config.yaml
d_model: 576
vocab_size: 8192
activation: "squared_relu"
norm_eps: 1e-05
positions: "rope"
qk_norm: true
attn_scale: 0.143
parallel_block: false
init: "normal"
init_std_down: 0.0
beta2: 0.99
weight_decay: 0.19
decay_fraction: 0.588
final_lr_fraction: 0.0
batch_tokens: 262144
Each number is 500 + 25 x the weight over its row's rms, rounded and kept within 0 to 999. Layers, rows and columns count from 0. Numbers have three digits each. The size before them is the row's rms in percent of the matrix's.

# layer 11 attention query, 576x576, rms 0.0489, rows 233-255, columns 144-287
124:529480497533464517486494488483528516506481532534502477530505511483533501472489496511501528545530482491539458511536492509513512519501495510466542517517505486505491467507508508488545513494518494495518484501477518509498525506540537508502495491490466473471458473485483522446523483530516528498493504494492468463490471482513504508561498481544503479463465473506510525475469540523499452565525504521499521527513477478519516526524539481534532
112:457479523490496482526530503499489452529474487473489511501502472512492506499550501507519452502491502511497504464483547522549532496430484496527485467526480482499542489501548516483445481520522489491507491519515539543479524497465476478507476517451500513570558529482505509467506539536508504509498518528463497518544498481520513487515472538467521512532527519524491521473518523483488497529491505467458533513506495436534488517512476510501464
115:451543478474496479507492478493506521497513503507518512498471524492504500497535509513437529498469543533489516548462488431489469518511492543451455537515513529495522485521488516502509502472491517495514467488502483531508505495504467498553494521479490493489497512540472514490507517480544499513537463457484488504499501484472555522477481503472465507517478453516536538518491447480497463451507499466498493523468515502487508485478468487485475
116:469518517461482533497480547469519525531490508490475529511502526494507527517491497497522477504505547460514535484478493491480495519526511504540514480515499443487432507539501529551514489486465493452547529516500453478522481477507516530497518498513555468480493557523487474521504490477530531442488484552525475469517508523528505503483462512487465507482485483550445490524531530465539477489485475467507460526501487525498502492502493502500489
111:484499503529509475586508510496478518514496519526482479549492572528477521492503466507476486476484495503531531512509505545497512439470503520496484483494516468536535499509503495518505508490487494487498487534518480489486513479493479506534455494460497529570514475521502489517512475483474504476447471478487489535496506513548489517491435488553471484514500513497532478496485516515502574584496524501484500558508500488522507480479475486482556
123:473499518525503484555486480477520497496519479466524478506504489468515495558489485501459461531488461479456556466442485484484494491530508492476519497507463505453499429525516499484506507537509537504493495467515495523488534498472471502514490452509495492491496522501483457472515472445493523487469513521503489511530496450524487494501497477432485504500476508518534534530496495530524519496522495516528478535529495505523467487558478479495491
107:496493519467497495534470501498534453516503488486448503483486514519436457503496496491491542509482485491494502498481501504473519516514469524452483482479483539525562515507526451459488496477509559515518552534461484505464469526514508508472514451522524536489499503476492521508486521462478488546493473498468542472505487509465486510509538528496513481516433448506492494482494506483519489502498492498553527520517458510481518526505505537519524
114:490479470568491502514506504541444553501520503513502545456519592549498525529510469480553530463485522486515496518512510463518500479477506504517500513519538448488484494472527469491521546472515494509520490484471509518514492481509491493465488472497497505503482508473503502530512498544527475499489515531525501498466519492492473530524497484509510469474474479481460520470473524484511504479529502512456532481485484475487477492507542516485526
116:518557521521500488508481483488550495474515552438508431518507473479512489484478534493527504510549558513517494488449478497463483479508500499540520513503491521464499473498466504486485491502493498499500528465515482470502525512515467455502517491486551500482515538594497519535510486492553526477488452501504491495510497478529516525495462500472517475490536478472464464475514504530447481500515483515465477544526475478514486515506509533518474
119:519519500534505498494468504458479452502540495482460503507531490487511524509511449488504509472487502518517469486487497523532508525529496508472508503509482486563499520478495508471462464508554498544508503461518498470529523510467529508524530523521509466496444500472492486528499500458510503492506506503505467490483481497452495484509555501485508493487457457513507555495523545522519491495507459550479523507486497501504498540481517453473510
111:529494553539502481489507471489525491490498473511437480495473488518477520461520505518505488515516484488493466517481515498529446525496484536462486523511483525484506488483510509554502490508495440461536465447493492493504502474505539411472506505496527498484496492499490447493509516474501471509510491518505524477476497472480504478468490485505471528511485490533497538507541485523460427468475534516513516461486534505539508464477508509518498
117:515503506522466529455498505492504533494510480463509488468530507522468486529499499523545431547506478514577510486530516571493492506501506497507486531530493441493482497517498503467509558529515499520475530487537497446484514510491507489472510565471538488529475555508488520499471483487505529549512502477498488542458518488485421553484475527506500508507497511569542483504502491515447494495502488551538531477483511498497430480482532478523499
110:460503481506474554542548490503484540470517498531504517497494522530537490487472544513549510495445467504539470496506487521507474491492529452525502478511495502510516544471501512546475491546489510494503432484477484474501505496507483503490519493508495540543512487469503500465476479505459488472519516525488528503512525463494513479518476491560512489494467510530498468432519520493468527484471520470517489502512488547510484538525490519490531
124:522499492490500512486533497488537484462473511476504519519479490486517489460518456482449523496493529509481484523515480516521553480476484494452433485509530501523491509532493493483494484479514523506466496513482521462510491548521520558516524505497515467536523491489512501511474531500508493500451491511493528501505522478512505483492498458481507493503523530475562479559500511488495564502484521526445504485508491488494498485488517482467516
116:539493493471509510465480513457521510533523509525494519479491524489554466492506516498470463530538518499511514495534512525404501443534503504519487463493521503489520489533469509498510499495478522519503464510543484488515518514490481495473478478481530533506492493469492473522494464516494460526480474387505496562488556497528475523528505482514500523488448523485527463503508460503467524500482465518526490506490504528505481508506466497504481
119:508511509433494481450504506467519497506480470526500514472532524487538507446551567503485520512517550499463508508536511453529530513534471504504513483490504507500518514487517538479500445510459505486514503525489477496540513494483529425507527516474461522508478477450465520492537497543504529496502504485499470499486529508476558536486520493432504458516510474471537511525476487475454466460547494499512485476519509517500500506515502527545501
128:509497494428533471532511478493518508521521470495481488437494516494499480470509529528551532495490505550486486487473516519517486494522528506485491497463517513484518505524527539497469498531477524481512529491501476479522486493523485495526442493513505461514513492453485517505500513495512513526499531560562510471501493484485493507496508501459491501532510483520499490512548544495515479476448496471507513552475567520501508518500510468579469
116:497494509489518506507513502494514495495461527479530494524505480484498496456487511505486484507515470531463523548535507558485511510508521493547539529554484500474539518464473471483514492450497519519490505512454540549508546510487512515498537540493490502468459508514495463465500500509540510493478497532494492519470522473453511452476515501516454518481516492524494490529524505527507526500478523519495495491449497525471517487493493488496493
109:465476511482503459457501502532505545498548517520502513506512515527512503510516507497491491501497505454530496552490484521517513505527474507525517485488524472496459502483476503516475478478540485497477515502470481509512499475453474490514516516491503516490470480511484518473502521497543511423490464494509513437492538500522478535465488513481498488474502493457486520534489497524492503473500481520496473514490530512513502467494491530488531
120:516529475530508496479490510517541450508521519493490517466522486510482429484492494504502497521482514503513470530447483504484510489511472483475477484490500536490472522519451521446474485479464513491532460467490492489501493499566453522505541526491526483449555472525514568432483535483504545523487493479496541471480517470479489467523516544493508491452515524529511486519510499518489526530488476501529494440476514450494538486504529532520472
113:517494533488497520448510510492527506493487467469492553530490453465500526473501497518500479527519500488512553493502478484544475449467518492535536489495501491474534452503520498506509530501499516530469520488492467528551514505480514464516518484512474529439486476477470601525504470507503486469532508510500479510519523504530494494519486479522511503470486511482495497513518437486532536516480487583547508490478511519507499518492514516521507
115:454531506501494511536509490511543436487515489479498524507515470479549486500564529470510476525499481506525446500506501480441538481486507509483485485502461530526473506497557494486524457494466497501441481434490504466480501479478471466503524487485479462481548484564487503505476515501477517509491491493462550510512490535541507477493438511514495495498506484474502504478484505487503542509455534473559502512482514490527506506555470519509504
109:490547562464526503518522475528512512469505517471514473547503477492523481496516479507494489493457505523493443505549475465506531537540470499522446493468458490518547524506536502508484468468500552495502515495465481477469492541522475540493467470512471504458523493464497529508538495502527464438499490487481502477519467487531503490479547497523570506460529518496535455546494516535501515513455538466487496504516524521520499521518495453483500
# layer 11 attention key, 576x576, rms 0.0483, rows 233-254, columns 144-287
130:492498554503505503498481500472516548513491508534458511506513546533521490488508511513512490504535505518481471537488504513522520508514461514455493533470518545482488478519512493534517519526493504481441494490449518503472521506506515536502494456508486463462544497497508491489561473498493526526501476504505496492503519525542461509523485464517505527530476491494492511504530561500464464511584493509506524471498483500484474560505501485538499
128:498453509479476478543508482499490479517507527466519523533492518469484507519498486485518453527500510489479536505483496493532508505497503532560505458514505474527513535486500526508465495504509505506522472558509493498484493459504497478484502511498490513511529486509522509470488554467504485510467480528510467466546450508523536499500500540479530488524431516498476512467528472510496482507530519503428503521521498484528482517510508505511510
108:504535482473522495475504509527445542499520527489508526498492486539491518507498470471492523446491522472503523538492499462497467508562462548499482514476532517488510458548545451478475477490510521530460480509516458519543446484523456494545495529448483461495538506505482529519461522497499515489500516500492489525520492516469527531480517490488538487508478455518534481527484511549487523481483523484527517484538489503523519424472498501465517
125:514523500483520474476512514488536512502481512494498513504494498521510504490504477519503501495467544533546521450507473462474503506522527520477537544520551439466452492522504536513486479558481532463525528497488490517510456492533519527498459519479450504462501496492500489511514480507516500473527501518560503527489462490497490523522474528491488527506528455553451493529533526451515530472509497522520506509535486516464548490465526475496464
116:506499502518506539503514515522481527519493494538516489522505531485487536491502525504485520478473499526471457514520486534492502487516494517498513424535575479568488565506475463500486510498569467497510496547553511482444497495496506508491490527475492487495579503487537486525473508537485517478463455478508464533507510507502500483508472483547505499501480556524526477479480512498498560500536504526490485522486477541455514515480549506496567
142:482493446531506523505516495460507494433485514440510480469520495492515489527530513446493474500462441498486515493494485515465501505489485503490480520554494486530477485530537499491471514523476557538524498474497508502542491497470516479478475507496533513503518521505530466472547473452491488452464507526516484513521498540486485494446521478484514483485493488461482469488503447543489522541529509508515487519520485514503500477497493483452467
123:493497497524479527521464480518517481547505489500481525467485525490485487491484510538527550510458499487510488496527513517496485521482506535470483473492499522514487511504523441471518533506491542508527519483479470477466481500483523504485530494528479484472500498476480491503490483458541498516527446506464482495518481487495462502483498519475527520534505455525492505478492510401475508474451506490531546498541451491487498502524544527533476
119:476499486534500527484559482520445525478537525503503536473538529523513528501509500489493478524506539527548500511476505459556489458507491456433478493502532434491537495499522528475513516511528487503525474518453521534504505490498502494452462447486506510487468482474522557530471495526486487528482527501492513511445538490530492506515470484491487487517489511500490487471495522489504520466484529517459482524481529482499499498472502487510518
137:551507520482513462523503522505512485498499495482474479511474479469544498502478486512489495486504531499507513470491478503485502502528470493515518536515513519508507467527502501516442493507499541501502511494467494506488504495503489445499498513509545511496476534550456503535550493469537543474467527500534474524512501502503523514482511494470488492534519473489499457514517537578462500551475499538495532557559492477500504508493511479480486
137:502515503537491463487504457390489507490534483476472488518531550506467519504499475492528509547450505510549495524451459442554495493516488514449516514519479516533490498529460530501494482495535462515506525513508445496528533488524531473503494446504499477496498530455479541524493488460505499513478519508511455474499446489516486529518499538467531476481520483513521517518491493501480481470519498527511502511484492503500540491492481482513471
116:551500496536520459501490481487521515541484485494458496520489495527488518482524487520476504523498484496481527503536523488548474478469487532532499520482506499485482510486520534483497487524522471476524480481521496523486513506506534528463523476495535499487474459511497495507530516534514466496503470474545509488492491495496500492449505481510467491487498435489509535503544490527476454513479512500526480521494519512495521481489513511506554
126:499449495483502500483508514505511450530448453460523490517511470514493475488510504540549477542442440509511507513504524519480478490458534488527506524577517492519512541526496547476469514512467499519461501511513474492542547503507519513502472506457546479513464529468497502461503472506515491528534542473453508523441508503493441529475501501479512479441502511534494480510467473531478529527503524538480514505462489489507480516493498524494508
122:450485472497494517520521525495486523475497458513476508522515513532521528407501482502524537495449491489517507516507484514489505495546513510499522473517498527483545481473498487522497477550463497492516460464501498444524486495503490552505532512518533483470524509493471469473472481512437523522541503529520502521498484515471509501532493516543514492552511509534511457497550516503518515444459490476507496469513506492485499546516485507495565
135:509507506534488512457519470512545516481492475497487513477478520475512475508494482488466563505462486517478495485473474492475506483486473514523428484457513519543466527514518460511452540472506518496469477525512502485503548500539491488511524535491466489515539493494515504492428540479557478482480477474533496494510546462470498540492536460445496513503481541525544488521474501484494535505489477522449478498537517523479479455455516481493462
122:472488493499541556494479475490525501508509512520508494452481479528511464486504493498486522498452466490511469549447534487468537512475527489501534471552505493506551498540475476488527495493499506500499512469519477477504497512486530485462513457487529532458499507482521472500499478549525489531476504481487493531493537481517472469502493478480482502466526507488517467542516469544473489463513465554552531501444489530482477489496514496487491
119:518515489498503525479500416545548492514476513494555488460503483507526480475507516492499554519493536505512513522521497494502488515511507478530545456498511499481537514538474519507499509528503525488503497539481487536529505509506516490490532545456437536498468503483484517485509491565501504456521485478510501467521497465485520514504475464445481494520509492504487514518518505462486487442504473531526536474567487525507515468511518470526472
155:504480486503503464480470491497500474527509508490475462511510495478499508522524507532531559517487534537526498511486544499490477482512512503492509517512503511477511465531514556523452483522479504501528474522497466518516500481493484455527423487490502491505508493448455495494533528489472495491533500545539456481500471494492504519491517515497537485523483467541494523514480499490506494449476501471504506528499517544511521481521486478500493
122:487513455472528477520485476531520533441503518455478492515518498496487486486477503481520477520523510531485493459504504491489483499479488527545514541501478512461527515503500468500515506451470536465494537464468501493545536495528494495493530504493488493505529455503537493493464497510530510453499501539510505515506511511460544490529513515479488497484517525509450511498513484531520481548514491491476521483473503486538501483516516451504469
123:485526511496481482477518491514466516519523534535515474482510498510521535524473479527477537517456517515532495501492498474512516484516499495521500499513537489494473496493475492524474482488495530504519532472463477475508523496495486514481549534492481518484519527510498503491464527546524504464493471485476472475500500525508489523509517464506493489542538511490471513536462497525497500491514514557531537498470519512471497483494530507485513
132:540537486472489507530481496522551479519505491557508487519489502511454458502463456512478524510506504519489534531504498457464469475493523548490488481501486536489496499506484504511495468451464495479520481516483510489473491498504488469493555535506490490489511520550531510434494552480501558481476516454488505492489466451488462510508507562479497530491517517536563459509526516517513488522467540527524469531474494468488534499481547550510499
119:497474506456483492496549537485532511532495452511519527481515503462518520468464539500509470526526516535540509497506478492532491503501500449487500512472464479460515478507504512496509504484514503506495539489471465503516495507495532455520503520484524499477537493498471562515519450521499451489500493501505496515492513485489507480503512466488514469465522532516490495495513457521484509517523511530566501523549487490528483550530483491518507
126:470494489489506506494506507505528479493469487490484532499496485490525479523534464464506498511465459469505476504510511503472500493489539524503501467547486523493503493489523451506476451490493458521475493496516490498454457481475509501503530499494480490470535503536463442523471529444498526519499488497498505481525502550490492485460493535509463496461460498497466519549517453499495533502450510495514520511525525509544516472497519499509474